python train.py --n_layer=12 --d_model=256 --n_head=2 --n_kv_head=2 --head_dim=128 --d_mlp=1024 --vocab_size=8192 --activation="tanh_gelu" --norm="layernorm" --norm_place="pre" --norm_eps=1e-06 --positions="learned" --qk_norm=false --attn_scale=0.0884 --bias="all" --tie_embeddings=false --parallel_block=false --init="normal" --init_std_qkv=0.0398 --init_std_o=0.0494 --init_std_up=0.057 --init_std_down=0.057 --optimizer="soap_variant" --lr=0.00921 --lr_mult_o=1.09 --lr_head=0.00766 --grad_clip=1.0 --warmup_steps=200 --schedule="wsd" --decay_fraction=1.0 --decay_shape="sqrt" --final_lr_fraction=0.0 --batch_tokens=131072 --seq_len=256 --doc_mask=true --train_tokens=742300000 --steps=5664 --dataset="wikipedia_en"
Each number is 128 + 24 x the weight over its row's rms, rounded and kept within 0 to 255. Layers, rows and columns count from 0. Numbers have three digits each. The size before them is the row's rms in percent of the matrix's.

# up: layer 4 MLP up, 1024x256, rms 0.0571, rows 815-867, columns 0-127
# down: layer 4 MLP down (transposed), 1024x256, rms 0.0571, rows 815-866, columns 0-127
up815 104:162121094093157143147129118095108103108158133072159066116139123139129159139145151077101113149118098141112108144132174106119151085120165147137133136145158131106150099124133077107115125135137173095060119185117115139147102148128145102142135104149099126185140122149124155118125137136171149140102168132149142157121140165125139129096130110106163093114122107148137193134127084137112142141115
down815 106:147086151147155102105139164157137142112088117162170140102154129143148138072097162144134140097153161144152129100147094146140118143114104143100133144134102142153086110158152124142151130102113131130183105130110182159125110173157113132106159184116085107124174163123120139138143132116108095127148167163091092157126116129118109121163151127155119122116149149102159087159149131136154077115149
up816 091:145125088103141131172175129084104113112104123129128214063139144115125153109113170115137099121121138109152143136122123139125119145119162157168152114158140111141164102104120091155096129159138147105141107121137160110159103093128140155100107128147135123153136108101130147120184148162113147148103133147131110112104130156139142148155119136144106111150127098147095072143109144138126123122135
down816 094:124122156171108122108104113180154128164150155127162044186116102145099108151154089106140162143164111108105136136148136131151131117127089135100111149107123123077166167129129165104141145142120081154103137095101095129143150154153131122142129108118158111135124104150130127153100139108131097137186116082124118092141135113099123124113114114122133166121149135125158152106163109121144141159107
up817 097:163102112152147146102133166130142107155124110165132099139081138113139137107149155120128161149141142109153138144107095164154157136170138096114154183131114113119158116160172132131115173121138146111151172141128106113140120151147132140121141092139152121151148122146101134094142156135155149142091107134132159144126172131149128133162081124091131100088185113151153159099100109130092081117108
down817 102:119181171125143133159126111125117117156116133099131080134178119157137110107134091119130128102162118092112106135155142138127101125105137161112082097114133170154062123093132134101115121149140094115101133127057134115111136118083136113148141140182127140123123137134183161142084118123108071169110134106125121136128090135168182162109165138179136137141112112120103104165115123111170134155166
up818 110:142125147129135124099128152131117150107162123100149134102142166140085155133101113113157108104166127090116121129137096190120140139103116140161109083138124131151126126132154068141160129133147125113113109134170125131136134143130097171129128126145131146108122131145074106093090137153126149154137101121078104087127092082183117157112145103128069158130135107111123112086119107123140137126147
down818 106:103139085137111105112132086100115096148084141114082129102163138108177125155159130140091117069126124139120145149135150109141106096118158150065180151149163171107118112108122137167107143167102147101162190107140146110121133141087150124121119101084156123144117130128097113144137119151131134091128152162141085161121104129085105131097117104109150102135143135155181134106155096142164117180164
up819 102:105157145108135108166143155087114110146134088146151098157157123119137149106150096138078097125128141136146110095131121077115129170123136150126115138139137123113125144110179105130130132186146129120155133112126151091110126149124065123180102133185158111144084106069089156133126140122129111131125148125105135162114080105142160160134121140098132098128155088141121128174144113119160094101114
down819 098:153134145148126147127135158137087124115136162152127085117141127139104092079096140095123180150135075136135128131090136181090160117120130076147125114099159138114108124122127148129088125133107079167110121175128068134173148116109148112153130152119115149115174129148127133142148156139123114137129105151142122124162159174129131108154122137140146224136135133088138120131111152164175134131090
up820 095:079118111133120152171129125142109135138139111115119153115150116116157158150142130114138127157148111134113122161127125076154103137180140112131191143126129124153130107126164145178190127102104159104158103167164156140148163123103072143109115115089140104125137146111156091079140137128121118130083107106132141143130120162127143115129090123129119106099133097173120133150102153127156103163103
down820 090:118127141087080114124107126148128146136126109092157119185105112158103152116132115126116122119153115168175134136125102144120174142117131151124112139124142151130108112120102107120085138156135126166123125113112144150090125127146133135188129136159105158142106134156106153170091099122124147150117143143154123081132129116111139157102129121115115182149129159102163100122176123109099145112201
up821 099:180100131091112069103147115156112145094173142092170111153104147151143144121090122138103089132102140137118148126131130107128135141144126158121101129164104172152131162125167119102131118152130167137131097136151132049146143131116111137120121104115059097150146129135105136102145109124110161145158106160138145136122133164147100100148142149124172151120162107100096099127129092115149138154129
down821 096:089139136144152154073121167115116161138111121117146096104148117116123120138151119130122163173141153132173162122156134106126179098149141076138130109125139115120189109139140169126126143090112143066162115120105157171112114098117108128143129137114155100185135124124134119128113139140145102118115130081133118117104130091114092155147113119105119139111112132092130165107145160122146131135084
up822 103:143105159111137129088130117103092130173137143112128099098156115109142142108089135120126122133102146095153122177134140042177128097113153169135135134107122122157119150129116116149129162176119131102150171172146088146158146121103097146156092114160121140097110173127111154145093080127150131094152100123171130082106141134132128131154136089111118116119137099154112096128093118173142130151096
down822 101:128161094125141116140138138126138126079109130126127135157151162104081139141142127106125157097146096174127126106112091150079108102139100107150139115127114129123124103088127116117161108134148095142114074101135144114125115164147170144111153137069166131186158099109143129111160159146124128120128150160125087131132118137149132138115125185093164126122146154117176162123165121124129073118172
up823 105:119127120130113099088114111134127115110110103104161132120124113113154128090161148106171156151165116175133158148115129080176120107157132090133125151136125127136093109098141139112114101114132093123097165086134192125125109137131125110181128144074112145147132131110126155110134122134097144151133141136182128127151125128059115133095091148095135126078161098113142152119127100166092103116129
down823 104:139168139150117154160088103037158128127143140108127103139112139118102131153151155127140192137122125114139149181133108135161146151112105121135113122138098116117150161137108083086163115118084120149110116120132139133068142112106136119119137135146155112164148116175111160168102089135129113128078131122124085119148094144158140107116150131123145135112079163153090073099165136084132117125111
up824 103:113127088121141084094113093128097083121134095143151104129138160085134127110190135085141130126102132110116149144103102137125137089102093156169113123135152124166170171122139139136120099130163143105125112081136171140118159172150131143123122136105111112096081101155106185085120101128154101093115127106140151120150122135111100146170112128144160153116130179130128131115120151118167133107134
down824 092:157148146151136197150144144110124125125119130138120173139107121172115152138110175172119140133165116161115116131163129159119101163176126117107131142134128150122086127131088091101133117137120122163138157164146128151097124094123140144103139125120148130154122129126179104183120114125128144138128143106085144176092120122176148122092176128085134079147116118150127150129125120118119135123108
up825 102:160122148172141115128134136140144141116123127119141113109133177106110133135136125128131108160152146123116157140094114130119127117150152081141098106167135165127159146148162166116112146114157111117174146139132075124131106147090132117108166107133112070152103135106148095094148114163122105093152131152124136100115152107128093130108117169130114129136130167155134172186111146063098178099145
down825 104:130139135128125125131126117131164116137116163143150105122174125111090086105093107102148182134111103124132075108121124079125101109104152158128097104139132091131134105135153127120127104098155122178136121106114174150120148113119089142151135163135160134137093140136123122145126153113100138093105126132141073145134135091105156121160157111119151129125155101096114084115139122164101112138112
up826 099:154104102161151134098148089084113132114127079094142144145091150130163118103131125125093118148088143150101144130096092128100115113136127127060122136144150112109184144118146110157179079131146109135117148154108148138127109124117128126129103135117126128117118164106118132120113127131130129098149163130067117119108083115147188120057124154110176114138156183117132099100122120118112107140115
down826 101:140141114132111139172106105113155090149133131118140152097129142146120123110118124150148069140101099092115147121148100120146113147133122117090105160126104129088071097092127109137152181116086130108123135123147120132123111112144098121110145087130161120105112117115109142108118130110125123121085127121155149131120172145146104144103099146127116133096110138158148117120175104122123094158169
up827 095:167100111137144157112130126178151148117110109152148136121109087116129146093119121159082123119086177109102155106139147138129147134128143134100128076113135085133140117106085097137121147098082145151078119090115119122128114117125097176126154131172083109106144129134136180103183134135112115121133114092118114145143125076115127149124125142104165129110196117146153108151107139132132117135145
down827 092:076116130118081143112132153109147146138148168121159136123149140114150127139131096120135136137140115147147114168107087113162111130095144127144146161099106190088134109147174152127126108148139090109104106162141098155129158112137178072162069137075178133125141127160145110149101085110143116133172140165134103137122123124148103083177146146154112137139071136133123169142131118143151122129108
up828 104:134083097135068141107153163132091141130154096149146076151111127140138155129125119130157126133122134141106159153141092110180146148114125111112155177164076128134101133132105118129142060104113147117170171086107150092113127153132117125061137101117115114131101146127112138141142125133113121104140106114171157141119139137130117117087123144075145129137125132142113114121130161142131160127076
down828 110:159098146104135098111113148144142134122179159093136105131135154127154108133094137126098109097092139137139135134128175157130118147117067128114115094173129127118119115109150135128156103183136168128108098119098132139146147095098105123132161089149132162120118106140155128159076110108084118088171154142108106122098144153146095073119134144140140131139112167119160115113124139109130142110136
up829 102:165142117128116142143107144159086152138120152129151134098138171106117145149127158108109112085085135145130120114094110122151134113122125083121166154162128106121169085132129146161119149171116125125182146143092173121168112124136118158150125168117158098127127137120127090090151185144165091146096125130127160120101095108111151134133103149153117148131138118098144116119154133092111147117122
down829 097:153155123110102111133161126103144133128140130086133091140109111123129124084121101141144161147174154123127145142156152145138167134152134167170131132111110151131114198108073094065123086117133146133091112083151125130111158188152158128139106121141081179117105126117122176136116092112117140129121116123157104121107117159140108094146137109120107107109109105124086114114115157150148122123152
up830 141:095103137147122132109146164124118128130136112102105076131152184097118109128114118132134112083088121117101145113119100100127145065112124114125160157147086096149140125157124151108121125116118099114167129142122105139179089143126148150129151129097166105142101106178124142136145132137159186095097150110108103122106103121084108089103145123122140114128110130115139097144142143150084137150128
down830 141:162091113110134097153155142116082082104096102127157134097100169134126131102112127169146110120107167150095157144138119117100105123121131151116131128141136101120156113151156103138160128174116138157127141137139080091165112145086154126138091176122100184155136142132118123117163098168143131112146142131108134098110138117142117118164143172147120114178163119131182129094113111146132089114147
up831 098:097101102100152107112137138123123146124158117107150138125086082159130122143140113147106137108143139133132112119154126147102107159132139122105124148166141168111150134122165127158174105168117145107108119082113125156125105130091139118077112139100105099136141090161099134110088141166133141190131141123142141154133110121129136100127134144124108117122182138131143116139133144106093141123140
down831 101:100157118140124134150131129142095096148118131161100132129187121145165109147121146156159170132131119180120159148110127126126182153124136105110134186089114141162128143148132134073103121111138068113177124130142091078135156141116131098120159152132147140068103133143136132165112123138094127108098126144129128107105152124139119144142148099094119155113073138122140114114186129141135130151150
up832 096:157157149119135110132116140120100136104098107133108086155125137108156139186121142115109144112131167164117139134142116100119097119092141133146108104112153114116144163119122127106134115115137120115146166123133111105157166136131121134091096118079150113111185087132115125140161157104119122153130152132123131107097108144101141140138103118110129120144111084156149101113147125109141106135150
down832 096:111088080123141154127151113147144148129147121154147128129086154139136131105151130133163089124077133121166119109112137158134145132158114146130168133141111103102097091165133130183168127165152127140129074150147111157128094122080131132128130138158098133121070132146139104097084108131121136087149108151116130128133151162115139122125097171100145102141123161115140112142111104127137102125115
up833 103:159112161176115128124097157090157097069115151159137156134156178156105137108119151137138133167104123137094081165144141124157125130101135127128094142073115166128136150149169118135146127125149135113140141138084137128160125147108122128140131110194174176119142093126094152145133132104140130105088121137103110122168109143143157111141086132141103139080146107115152105143126083157139140145126
down833 101:108141134084124143102138107116065078122127105103104075128104104128147132134117132099123134108202133104142128068135115181132128129104130154154151125123146135146136142078139145076097147093128110157148144107174126157083085150104109138134109122102138109154142134092138116088123111163112112116164098128103138127125144101095096118120187145141120135165108138135139178135124147121132118121135
up834 098:136121132143148115142112131158099090150133139054114131113136160102122118111146142156099155146146130130169129142079081141141074077125141111151102125125115117146137105131132095070093112119114113134101110110121116112133140102144118135052076156079109177108155131130131094131115104117094148116140132109138094115084092114097112105123144138142131136149095111124121137164150141125123128100197
down834 098:138145132108132123123112123148136105165113142140115118132098149115112161117155142109120149156124137092147138147088154137148126157118132130135120089133113080128145116149142166136120171140107128144131127152073128169114186092112120110137142186131127088092106085149146129133126138124053162133121115101074161090121129141155082117140118110115183154146146114116147124128104114102120090137111
up835 099:108048152128142127105131159155122137137135110140193088161136145109134147112129153101115118097152178092113124169130098083146144133118143118137130106136111112145112145130110115145115142145108089144129130115160161112117063129132104086133090162116137127122142140141136123124096093143104149107117150155104165164104104108094159101145190102153114114144128132139125137114128171136165131134170
down835 109:115124105137105123149159152144170103114156145120207129107120120147159146150119101117198098139133131121122165155123097141123185086123124125110147110113178109115118129142104165119116079143118142133111127158092129132154131133105118127095127113100118162111098144095169101145106159139108129143111110127129089128106152156156171175173139099143148086175132121105101141128095121115124168122091
up836 096:117079098124129145136100115104105124145087139113108157138119083142148167136173120093098157116139126105149120217117090125136130129127142140121114120121130165161154148120135146160151117109107164167141142141189156136115126106160147131132130089089123084153150085110069113121111144115100130118152082128122098112140133148152135138135111130132123129132143106149157121164145148111127106127119
down836 095:153159134163166115123111155132094134110165077160124112089158176128109112120130103164124116112139123113094149076131095139157131104113104095166135121159157101099124131140113109111114139139111151139100120160118163089138115133117154092140120177132134151142098132138190107083127092138142189125159167081152130165123153075105092105137158138129144114128135123124148130116151126166119164148097
up837 097:131147148086124096112092134126136152112123145147188135102128139147157119132120159141142106117112123117125174176139146166121096161139101092176110136125111107104171085095080132184151132095147173110157114152119084099173134163133122137104137157147095125126147180136126123143134150103161112144088115132137126125104130144115168129149160146089060115173156152135114143139112153118126073134098
down837 096:144127103106156117146145162139099122105147143091108108128112132097094103139111166113153131143143134102138084095099114110146160108082155132108107130096145141168130169118137098093085146149133135148083152118106193144079169115139130118140144150118166127133120059110150141166117106154088176115116137130111140159151123134139124097096084121138099142110127091078122150127140125124150138089139
up838 105:120102152117151109149157123116123097130113119138119084138130125110104127123048091131147120125141117120138104109182128141119122119162168107099087126144119118149121183095113128116144118139081147105096133104113118127130130152164154139147139110136143127164115116111107129114145116068131158094120142153159142128141149104169117140124164097081087077151131148124106151147130159151154128134046
down838 098:132129138129135140101113151125147126174132068124122142112097164122135125063164125138157131100124107123117099115110120136147121102155187136135092132151137160091144118143175150132129118145132136098138151130139131135055131101081162158133107149122072093136113112109125142128095095144120132152127141154110154119136085158096152138130103142137162152125121112164141096125105175116083111140109
up839 107:159123069124086095124158147128084131119109137098129128109146159124155100149118152151095095160134127126102106130105126154108132105153138114135145144152109134116114101117118122098130116131116109101123121108118137096172089115091203142131110125148107111157142104097140151137135165104122142096137151100156128114133162078140123102116150103146134147142131147141142132172143101152125174135075
down839 101:087168135156180136110115084147149115165141130159140112150140086102116114123146152106148119142088124131117106133162107124156188168126135103099159190126131165174147114115120130156083063121119138125121135127144107166129124146146090143105146101134186112122110162114167107117087085118107161139114095105121140126170141138086100139133102111152129112097123139105083133092138122096139141134153
up840 096:161132165107113079097130162096105169134106119179150117138127171155116160121132102091159117142109183135132148138157086115128081120108143149155123115131155100092148141110140112128148137158123109167107186128103146131123067147125115194181117098168127157117072123115127116107156109079141122118108123154140158062112105118158113164137137124081141144129149120117135158139119100137128108124128
down840 098:088145122142117170116101150167117111074118141126087152136111101136139104155114120138115109160123132157129134112167173085100128120150146130140114137105117189119140107125065124113094094100138174117170116114145127097100150099164127120096087152104116146132145101155125130115123142142088104147116112083124133153130092143121094161121143148126152108133129107130133073125175118115129141147160
up841 099:121144131126086130095113108106146109130122139114130127104151136102138092115130137161151152155100124104130105136088143153110104114144118173164159170143083102128148134098122127164129173140104122171142134111133128134132098196167122151116149140141153113093152107121103142163120133132157083094148097151116178119104120141113099121132096109127136142095168172075169073113111142150111104139106
down841 094:166129133133167123169136119177095160101150085106112140145110120150131165112143111111124138130145188131145148091118099095152136125140137123091069124133141122156140193120144151122154105134112162107083166154150179122151157115085141133114143138104121135156121104146164099147145147134096159140141147106134141158112148163120176157151147165145145114169147124150098147121122137146103121119117
up842 093:133169084162123150145168180135123096083135133110150098134120093173119119110156146116124154146105111147109151108134153145105113113113109096176125169133131090153116179105137124099092161158132105122112132151123129141137124139152144141156145103116128136124159135112118134117115107170122129129094136129144135086133126156124116153140124081083123142144123188090128133194112098121127145126129
down842 099:110151127169134108152143175120097111167111140180128125155114106082112145138116113155174117125120143094113136120163150144140126110162152152138123138165159075127154099116130106170141107098134125116143123155152105095126157132157123106116119140157092120127150160103123098151148159136183156127159125144128124140130107096136093096129103175150121154166117160120117143107107119150128112113152
up843 098:125075094109161083098125135130164121121113159175144130165100107107111164116105150152141148155140150116118146151073126128119104135119165168118105097126152175117110089078146111116090137132164141133134138106097114138148100166153153126172153166114131127112117118153091071078099127132128094157117099108116149135132172091138120133183085165139102114154127105117151099152145128127114125144136
down843 101:117136129143091135177156137116163156119127115099110157123151162143138098150117110091117169134146079103123142093163102141139095101128111140133093080127153164148110152132115135087114143110118155118108131130153162154128109094142162180140143143125114169122135106099145116187097132093110148127110133120148116117102142155131099131142138105114118180137154143134144103127112148152082107083159
up844 078:157148121152113106125126138104143134153116141131132159107147118120178162133087065131157088119097082151122127116099067130122123105105137115093142139141109114093108168152149176161102120115091143121125120139122096140159102126129134110109097114115093132133150161107103112138159186137113111161116156106123112133155137171132164123117157067120139110136129108140140139084093132148089124111089
down844 079:146112139130099169134135088125116109073116060130118124154151134141082134110158145131120152142112163083092125110134176137140159103151112125143159090149128143161116112093108144108106110163144106143101125115133153135107143112145105149046126132126149110160125122117112092159109126120134124097112104127136095126076122076105125157134092182156133154145147132106105123152146133125112126119124
up845 090:114106099155080156077151105093111112098144136127135132178114083092136138142133129149195086095134130132102111101147103082126139161171118116119090101080144129093125123115101112105110118128132132121103174039133125080139124107113164102090140130131126070122114145151086137142161135137135167101136135131131111111145101130155139122133132107119152139125133128101160111109148101168142113103124
down845 086:114108118107109102149109148127114126119189122127097120163137142153160111166141146092094125153148144134150127142138165096145087129138181163183156122143147123122133129112110130169106142143148158129121157154117103177137166119102113159145141152151164124163134123132137094150128125105084146122113136132085094184096166142102108149134088116103124138136132103144132131146149126114102121132141
up846 097:138094136171144152101126117109120131106109130116135131139153188131098116151115107157121148123103145145132165157115100155102112089159140118154097123110110115090112113110100097123147093144109152119112163131125127176119109153156152131134118140148129128111083175129109117114131120152126098122102140118156088124118149124101138133124137122121127107072143150127144122122122146105143199140102
down846 096:137185098137129099120106150129149116137145160154156128130077108115122151091117117120131110126171104126102109144121146116147133136129164108124157151091113186125133162150116162128174148107110110157152118124093133116115110126106097079126155149144153134165144078144106117081083166108100145159108121133103119144052115110097159135107121171120133108097130137185140108139116172106091104150165
up847 094:152122111119122151157117115163144130104154164106140139125137112113107140144090143127098153107121135124140121121095136119185104119118139113147114057176113115120107149117143131101135094123131144169144133135088120131143126174100096110077127145139127143128134136143128122143131136134128104131116158140128165131089141160136125152097129116161130138138142151159104148112140140176139148093148
down847 096:131156147125097149124141111139166150188084124087145130132122151133130101140180128146137139121123120100108103094183140126108127152140120138128128169151094125121143128102127129174122146142148110128202101112151118151112129113140133118110127128120089129144119123153110130142176107121115133112134120175140158139138103130101113165082100141163172106135140133120166101123142145111126141145154
up848 095:131144112152143127114147114116138113131137162160155133131178105148112119163131164082151137154167124119170121129148138105132100159132143133136142114129110155098105120098112132112128112121124092140137160133138126140107150171084182126127139142150075103126140149120129125148092080117119103116139161131065141113121167086114155141124099148176171106136112121099164149112118151097124155136166
down848 094:103155104154134124132123122122120097088144111129114129160057141122134129070098098138083124114144121137114114133094114133096151129126105123164099134144151078141117119135129133111080144085123133135107095115131138082150098126121081129099120099089179124137133136137127113118135145152137130147129152093213119153128158137146128126125145093075107133141143135147117115089149134141095108104116
up849 105:128110108121094140119121134147150125147112128105108135086136176135091107079113113127125119127148066086130131114136126145156116119124144127116124090158121123146148116062106099128142146114103110092158143074100102101151107145075146119160143132142151131119111129143130125115152097095151148165130113148131111127117100132088107161114097144139149177113159143129133083171119137129129125134128
down849 105:118135135103130152119135134150142087119073151170115147148121104137154120196119124116136130139124111111155128114094129103122111123161131123142130095100116157150134121157129143128153169117156172164171131146107146101126113118146083113127113117124160107135116162133150140139106109174141162132124105151106144129125157129172176121117147162089163107133105098121113129137106157135102126129078
up850 100:173123134092139088103141140196158143112161144145143108121131140109123142181108153130102138115129155111112107127110120087148189134082141145130132139133129130163132126158156131135125159104128138090128134141142200091087112167177115110151137154148157104146130174150107120133087132143151102117119162153113159106115143130144107163157140123121132131084148119173142121118109157129173109136124
down850 093:113119117120149161170140098090087136147146120129117133127170089175117178104157112093162137130166087159151161173141156183108134148157139105152145150094126126132131105150115116128130165140129172157121136138127094148178118109103101109105128148139140154119113090126127113132141098099154132123143112133111135146125085146094138080117119136175117133125112177139109127143127116128141161139167
up851 107:139138110147144091146125152143145150111192129157157121129148090100189115124138132124135133080126141115141173130153116126146111141156140154160132104136155142103132117107139077159119131113111151134128180118129123146125140088095120076156100144162098111125117127129167158150108149113099099134104094136102151090124102118146136134103121132108117128127145140146142124186104137156109145148120
down851 100:129118104111115095102126082135139115077123149119146135114157165147147153143118128094108103064147118126095134168095161106172151131117109152135134130147112150155146147121141155099096114131133115149109072098075133159145120107129103116067184081095180139144072134128113098145147126105109159124104155114126111133156153131142110157137115139141155127114130134137158158103150141102126175123095
up852 095:147132099175128136194134128147117114153151128114160150126128133161121142120134119140116139137185105120126111164132104131095145146097159120127100144145143089119138158156126103116134161153072143104115087103137149097127131142092133117143119105155116169175101114124095169167164104103135105166137121178152101069152077118139187136122168119144138102109155127132177133112109134130119084116177
down852 097:093118083145156139087107130116164119101153103127146085132099145115088146128150124154152109127090123100132140114076152128104121157139128152139110172140138202128153107063105134073104137132164136154082135120160108122151108120187101156155109151116139097140131145134157105122106135144091151143120135125157152175125160095124102119163125150157091119152137126114101148179165139123128154127090
up853 119:109144124144138118176117140129128146157121172094173104100136116093122133160144168144133124090158167130080112180139142140105115122106137146120092111169086168175114129103180133112155113146127179155152164134134138135150171115112142128129158131119168155088153131149131149136117132142141114122140183099162168115140146123164130140139183107113118188111178097168078075105134134136077123132128
down853 110:107123162089129170135173139160107165137113143168131157119143102121112107167125122107128147160120117116189124151137138102134125115110153160137148124125145130095157104145104082066144161130173133120164129157118108126097136096138122156141099133153117114112093137114099101166139136134120153111072111167153113132140099157133067101087150098156085155116118107132113134170121100141086147128091
up854 101:111130118135138108133146106129134078136162104128147169153139073142138159101129099119109169196124132140111112180160143133121131091129151121144150162161139118142169093126169094114090157125120116118111168147120112151099121149139154141120106126107144086163149095159133106080117130155129113160155182131159128120135135102124110147077120135094133147144111117109141149101136170134128151167116
down854 097:103093148108132151129114171159125140144157138143120136158115188130156162117099140116125100104128122151154102082115077139112162130175126120141117104135097104145128123139120117155128186143113114116144105112131130173140119145093097151122164128153092145119119155111146162103143129097147135089099116132096133141133088131141150113194095111134122099107169154137141178123118120168153128123160
up855 101:129133138134172108148158082119126095178150130151152150119125130165157119129091134136133144098179163133150109170156091178126117122152135154107124136137086165173103166072120114133129133132139164144109096082122138114121141100100111135136151162126120108109155113173145132157144116130109122094069123095158103119139108134147150138107120101130128138081120137102125150133161149134119089109172
down855 101:123129113077101131127110123134138146086140153097134052131150135106158131116144132106119082136145094106136116114078114165137115123070126098138171131132154117117111154153111148121134066088133143145147094102128124157142113117139101208121120102100148169120105145152102136099095140122117153129156132144137142119161122147133122143133172110149128142122115141185142104188131105120137141111104
up856 094:158142132079103154161158101101135169116118142164099128112129133160098119162106142111118150107118112110126116179188111198172118161170126110111122146106127130158157156140149126089129147127117133127098155121089107155108089181123133137122166140097146142106173124144140090123110139107165135145139137116110101138110137143133098128115152137122130127133135112143144145168083191122140173150147
down856 087:147165130195123110119133169165099136160134113147148137128131127066162109097140165154128123162131143092089145108072121093121152117116118139092136095118170114129139113160105139122145109133140138129123151132138112106118138103123151130110094130119116116152102123090098148141149105150086118147148151108169124154160127114121169159083089130128117117129136111153130133116200084140110107105140
up857 091:119147134122104133117141119110115092128131122115145123178111133120100107143120142116149147135114096125107182183083147115138113207098126138139161104156140144172101129110162140112088129084122108163167142133096112111101131084143152147162166144116119130136148169128113103122109134141158138130126106109147120114138151121135130090102124137140118095116110127109095159136124143070122122161117
down857 096:112120119159136121180144154149132132121117113133102150086120125136137140139135116148121127111179122140122104112191119166171139084126156122146128134127119120108134116123101135132125131113145148085122142123145129104136108152090082151100110145141112121135124141109128161136166147104098114134159146117131124164131136162095110126119143156099110139127136149147143144143116141168131119112120
up858 098:149132154148098134112160121096163111129124088111114117073132114156141154115097074160097132131160200143148140129123067112150186107132131146140113130124103086151153124159136151145119114168103123101148166169103130164201126102097112157113096148141126150109139162164153114104125146126149082098179110152102111128139125162114171117124127085110150118160120072137124144149097150125105139138131
down858 102:147139137099118096130123119174140117157161174122124108163090132122131098145132166123127170175119128129147087117116158101119089152136121126111136112110134130126138102097127126085120134121133081147126119113165079119092112116121104136140138122148137086122120134090114170170142098085156158172086094108154114126107125153130134116115151127118122171141165184097161176115161126162123143114132
up859 100:144120150091146153144100106145116122120121137109120150150141107175099141084104123136150158091089098141134159150104104158075139117146120135146129125075114135143139131125149122145116164127126109179129110184173107139170073175097109121141135177157120120135104162143154163086083134133120137132129101118130120205121156152150170126126119126160098162172124127136163129155117130160129098105140
down859 096:125151128153112104128163139139121121151147139135127100106108141095111122104192166149101098128187117126133092121139156117154136143119167144098150118141106141139120142132116103134063154141126123075143140102093137143111178133134095135144116073145150122147126114124127165147145092105112104143089140139123135118103102145119069108116166128087141122122126101137118129115112111128144149162092
up860 097:104122141113104123121132135104131113161136152155130101159132090112109132107124071158139085109139125132128131161067105105097144108152144079145128142152123126118138125111144147109146157149140114123133112096094127081139123117152158139154137124087153129087137129117090145159131128124162138107076113150200134143130174109109137145160136125149119102155148130130148153100141124159131116126046
down860 095:132136059141163135162109095123106148117109124149111123132114152114127097141108136123130100194107108124137112153144137105141153120109167146152130173154136139092150160097053121158181173126121120152151132157146150130149144139085168133121121143133101146107140122165157132095171151154101132146154082132091138126147144101142066094118123137120121144110134125144139133182091118112101117112195
up861 101:158129120117135104140131122074121127140081132124125105104148103116094135102114107151110134157097104086130094081135114123116144102115180142117170149120102108084113132095126132074131155157104138171184138090142119122136161111136156154090117118155124102135108110113124129125124115116079154118122095086111149107111125127141095102147088142102139166144144166136095150108141120141095122127107
down861 096:085084095116090121085114125144112132138157140151195145154122109144151146116129121119130113129138118131143105139123119154127177130135111142141134151139147153152141125150106117180096096099138123123126132167117122150148122133128091106142109129130091151138130111109144129106132152107148118114074103155132113149133083129123102129100121091136154104112102137077132109096079156111131138121174
up862 102:121146110154130114097132099139105151087184110123129175137118156145103112109128187123151114126104121148092116149109156134145119136120122127145129124128120086138120146121061116104126138085136106148133111114127140111095159134137153135105124117085170147120106088124156099108090151133152134114150148142189112115104066093145116087156120178099102067157126145093158082125120141095128154131107
down862 097:106110133143148133124125152134170126110124151137129111114158096144110092123133132101114114123096098085147115108174145132121109156152103128141104088118171133105152179140179112071139165137104142128154134120120127152120117089123100099121133149180152113163130158053162148066144092152078106135128100107093118131126145088137120154140117063127148160135160088135131171144102099120125100134097
up863 095:106128145117132122120120193176145076152122131149156112121138171124112135105176149144117123074086093093105132098161073142073121094148161171172161155128082150115144115128131118077105110129134142127114157108119099127152107106124179108096074135149130120131087130164139112099150133157133120099175118154142125131112128102131109106098177144123102131113119140109171130102100153146126114140106
down863 096:151165123121145149112162143067096172092125119122104105152147100104123172126119122136142139126146129180151146116152136111189115140147119139127117113115179107155144134074128133131129126136093107141131078110149162149104193134135118139128181127160117102146122146114136144124116133113127120117158127136133116127122141143109090124107105084130124099146121110099156146169158107117147139159131
up864 093:092123142086130127110078139046122117106158114171143147126085126114146123117137144115117137138122139129118124127138114136118123114175110141155139141141132154158157121144083114178104137058170138130122106072093141149171117095171121123127108098095126146097114108136140093132157101152137137124145117151156112109122186137129179104112135117111115136150098127127160059136130126121115129121119
down864 095:115130120134116127150188139118117127130125116160098090108173146137112145128097112107169129111114128127132134121134141153173139139052173132102071109126122115133125136091161080106158111160107163148134126101199110107102144162112123152134109163144133154136124165144130131164076128115127123117122122114127137117153130146121100152103130187134113133137133111152091147111152148115109115134126
up865 097:116104153128143095157155135132120079097167149081142133125148164090084129115094159138119115126123177121085131154171122117112130106160144123084135130152162120145111100156164155118117134110116144139120134120124144104114150165095101161164122141131117118105107123143131099091130132101122117103103067118089111104107154180107123112122151128138137112156128113078117148063109173129149136155155
down865 095:132111090152146171104104148146133198166138150170105102131116094174126155147127160117099111105111131128141133149121080154154125113137121115142118115165139122106115100124161127131147151143132106115100151129084103120174093099136114114111148093114158107157166132115107155124098101141134141145151134116167157118148094118114128091154151135123139159133133135201122116178151121155109108109087
up866 120:117129088077157096095123143144135075139131120119141131099114129150156151106189160119118122163137127131151091155090151162136145123117119139105144111161140146103153092124117135169099174089160112141117143105125108126132094118117134130138125133146140134139145107151075144127181106145129078166139139105130125135121129107149157147103134134155116138135116116127115138153109139138100121117108
down866 113:121095148135144184134100144118138087122116108066129133115118159152122132072151163107108133135147153122170130113153124159111174127125170135145137137130146145138127110124097150114101150128119078139111116119097115132163082117111115096081123144083085098150107101103131077132178115127071152162168124137129112135146130141124162081105114155139141161125121146149128106136109163130130125112147
up867 101:086106124117099100133099132134112104139133137112137110143109121164137125111087118115155114127122092128105122162131090119156079106137099112152141149120153175122148111127168161117102118127151091152107096156082113168082109110135115107130106128102125180155137115113146098064122114118117092129102165127103144118142127115099080137165163120127137128151128131067141120106116128092107153129126